{
  "num_attention_heads": 2,
  "bias": "qkv",
  "init": "trunc",
  "init_std_qkv": 0.0372,
  "init_std_down": 0.0,
  "beta1": 0.9,
  "weight_decay": 0.43,
  "train_tokens": 132200000
}
Each number is 128 + 24 x the weight over its row's rms, rounded and kept within 0 to 255. Layers, rows and columns count from 0. Numbers have three digits each. The size before them is the row's rms in percent of the matrix's.

# q: layer 3 attention query, 128x160, rms 0.0969, rows 38-54, columns 80-159
# k: layer 3 attention key, 128x160, rms 0.0921, rows 38-53, columns 80-159
q38 109:106206118129139136131138130140135135141107149127109155109124122096112131049139120151114109123108115113113098093086120119107098135138121123150137112118114144137124188114145150196121089144145147118093124081147117103146144093149109119105126161
k38 110:122156148118137143173131132056097117137107126111143110097140129153142114142126147059170142095108123125150142142152142146145162124145147073150135148163111064155133133183134072162157138156100124105130112151136088144142109134127108131125119116
q39 105:100122111118110131130113157128136130114113136107141117113158125086137150152132148125118147139115135160080141136170155106115149148124183145074127116135136073142091092134152096154157171062127087131145099141110141097137138099152193110119147110
k39 090:181144146141105102098159139154121116115122111137138133138127166162141132171060115133128111111121123119151113132122115146125143140132083157111092111065124140124162122110108120116142118149077157152136112129143116159119148150109134138143134128
q40 077:093137109112161132182054132162130123160124167104118131132112102137133096116151120129090155111155176147116126118148138069132134123167131133112124103147179137143130109122134122142136157133141119136138147108125140114158139098143107159156122107
k40 053:171105147125080133171162133121102091081085099129155111162126148133111168158112128156134115189088104174155150141158155142100124147131106108148128110103122157136129118094162137085152127131121129129134109131102141122126106150115122151078168115
q41 101:126094151116110135135124133155143157110137148088108161108137150166111108134150128120123133139126121140154120119074120162127088153129152108131087148135134140121135205119083154096098107149093143109126154140126129178117084122121134146184093144
k41 105:117090146117149138111139137137114119138136123141106084144156105110140135081175153106129084169128121126101186151130107128129108138101120109094138120147080163121147132170137100136088181114159130135118138152106156085121132175127102133110063109
q42 111:109154137094123142169123158141128119155082182109102121107130057129150113160135125094063157183143126203105135121090108130151104124146132087086151118156104120148135136109102143166137110145129110137130128166106143113137126113123129132170136124
k42 104:099133126139171153097126184152115142134115149115139070108122152135162137138104129107153112136159149156122125179155115154117116144090086162113118111093120101092124122142119124154120122129146120122107115141099106113094102142136144092114103127
q43 089:132139171131122116120113185131114116126099127121120139132131124143152095125133138111115163135140167170161103105147126131143088138129153097139112126122119129093126121097111098084165124158095128119151152163109105108088149092094146168164111123
k43 096:148108107141188149081166138144167148169148080132095112102094156097120133132139126099145123101150168093126135109115113129098162153130121145099140111149148124092120167153091118165132147101113111135163107110150144136159102143153121135143075159
q44 117:121139157120129122154143113151132115144111144128143133126125112126158113121144083090081144141139193228106185158100129140117107116125110091109153091135123151102128125116144140083132127164144128123111115137133143121157126122115143138171138119
k44 092:190114151147161106122121187130127159149167111119142080120149130145127161129113158135179130165172090151101124141129095115115104155110113155084150149123114088099153139098135106148162117129139107132109111129088137101106091139127139140109104119
q45 114:117113109101127133143091129136123125122148111138115161143137127135174101090120104101093124171144133198116111138102125131170118148134164102134144137206132114118125121134100136156101070122145121125118165144125183142123085112151145145122141114
k45 104:129129133177134136104143164112134078110118126170124102168093164111132109134127133134133133105107187139128127153141094118082098118107105090137128124116082133081140136133135111128148136153154140112124087112111139081104112147153114145081140152
q46 114:115112126104194144136104115131139105123160154128130154130125123144125125112121126130185145145134135158140106093121115167137140140142117101174132104134143137132153086133133120143104129127164119140133146086165118146148096139142090093117103109
k46 121:100143124142132129159134110100156133116112100155141130164131118077078114118147156119107087117138186130128136144146127088124088108134112094147152112140140137109110133132166166113130132138114119139145185154133157101128101162125108138109111199
q47 103:098178136107140184180117144156137130144091161082101126127113151074143086118156119127095142120119149152153111114113126120098108114162164081144109132121107134126127155118127121192135130151141102094122106098140108110150136094133154160153165112
k47 108:137107125113161121124121183108123111125077122096123054136145118137127134134137160080161135148107130130143138131149156159121130183145112143113123157083125115144126170158135111138166116127106127147161075158120129119154116172115059137101135126
q48 108:164159125164123147161122138133107127138182096100136153095153141098134107148132093146118151113105125105129135125140139090130118124138140127149104143138087125116117134100122147172135155153108136115098119153119133109110133126170172174121154128
k48 116:150134147117104142138131149116154142105124122100127120141111126122137122144101119098143171114104115132097096084131135158112198116168123117102159154105137115134134119153115109135154111126122166118129083085146091154135097160122128120143145133
q49 115:160115140127139121163120126118111101140126104149094115149133118140141081158125111137101150147146135157130138148145130132141121134144125110131138174126100100107159106105114154082141133138103139138148103185109140107115104155121154148195163142
k49 121:128130075169143118090107151143185143134144149123119109155122128141102148118141158161119119125174119102116105116092116130076125156124116142107146145102146125105100130105134131117095122080173081135151127076117122130114099152149132113121112160
q50 106:139116115173163131122121146133100148102107139122137091146114154095112136179118126104127104095119111093106153123171131125075170125136119156069109133128138122112128119143157115129147154120182108090130075119161108114163135142163113140128156128
k50 107:145094153107064095119102152143126099112110140118145093166138113141121147154091126160109125165117123133155123159133144126157107140184150100109145148095159152142140160085124138097135068112134120157111097169115172135128155108121118151125176103
q51 095:098165109120103118115122142079132143121110142105116109127123099108097130098157125125163091114194122131112088126101104159141070124128107139091165130122107130146138160122100119135116055127112145143129118102108130134109168089107106125111088182
k51 094:120110144127179147154117094118097124167158147147097130079117164169160128134152146084136125133118162113138143124144141098139132136160174084150140125156128083143101102169100108187097185140103084137108136110127109129151113095162141109125087102
q52 105:146136145128098137143127144142145148151098130188109155102128152158190155082122082121129103156096112104151125133090112141175134115114154120155105123156149145105103138136109169175107118177127121071095187132123122140149124125135110144097151137
k52 099:076143130113127132189097124116083113122109135099146147113120119078172098117129107136137199101094119120107138121158124122162113115141120094130139092144068122130154111176142109130148136151144129110102117111134122127115161113089115127112147116
q53 095:090109109123133135130150077159134133113128136183114117152124144147151106123083128143129112095109148125117133129138116160085141104133126124159127151141156135101138082158144129122103152122145099113142132098148127114162119146138104100125148104
k53 101:147150101134084106179101100130106122125137124125137112160132109120103131104153146145113094156116129134126122128105152102110106157139149124124126117116119162133116150098160140077152080122129129127152128155107175134135142134125137148124178143
q54 102:151093116163135142130109174115131121130138154117166108141111152112103163206109131133152130125110069096140148089137107154111112116185121143113117119127142124140139153169155126175122120117170102084129112135157112149143136144142090144076153121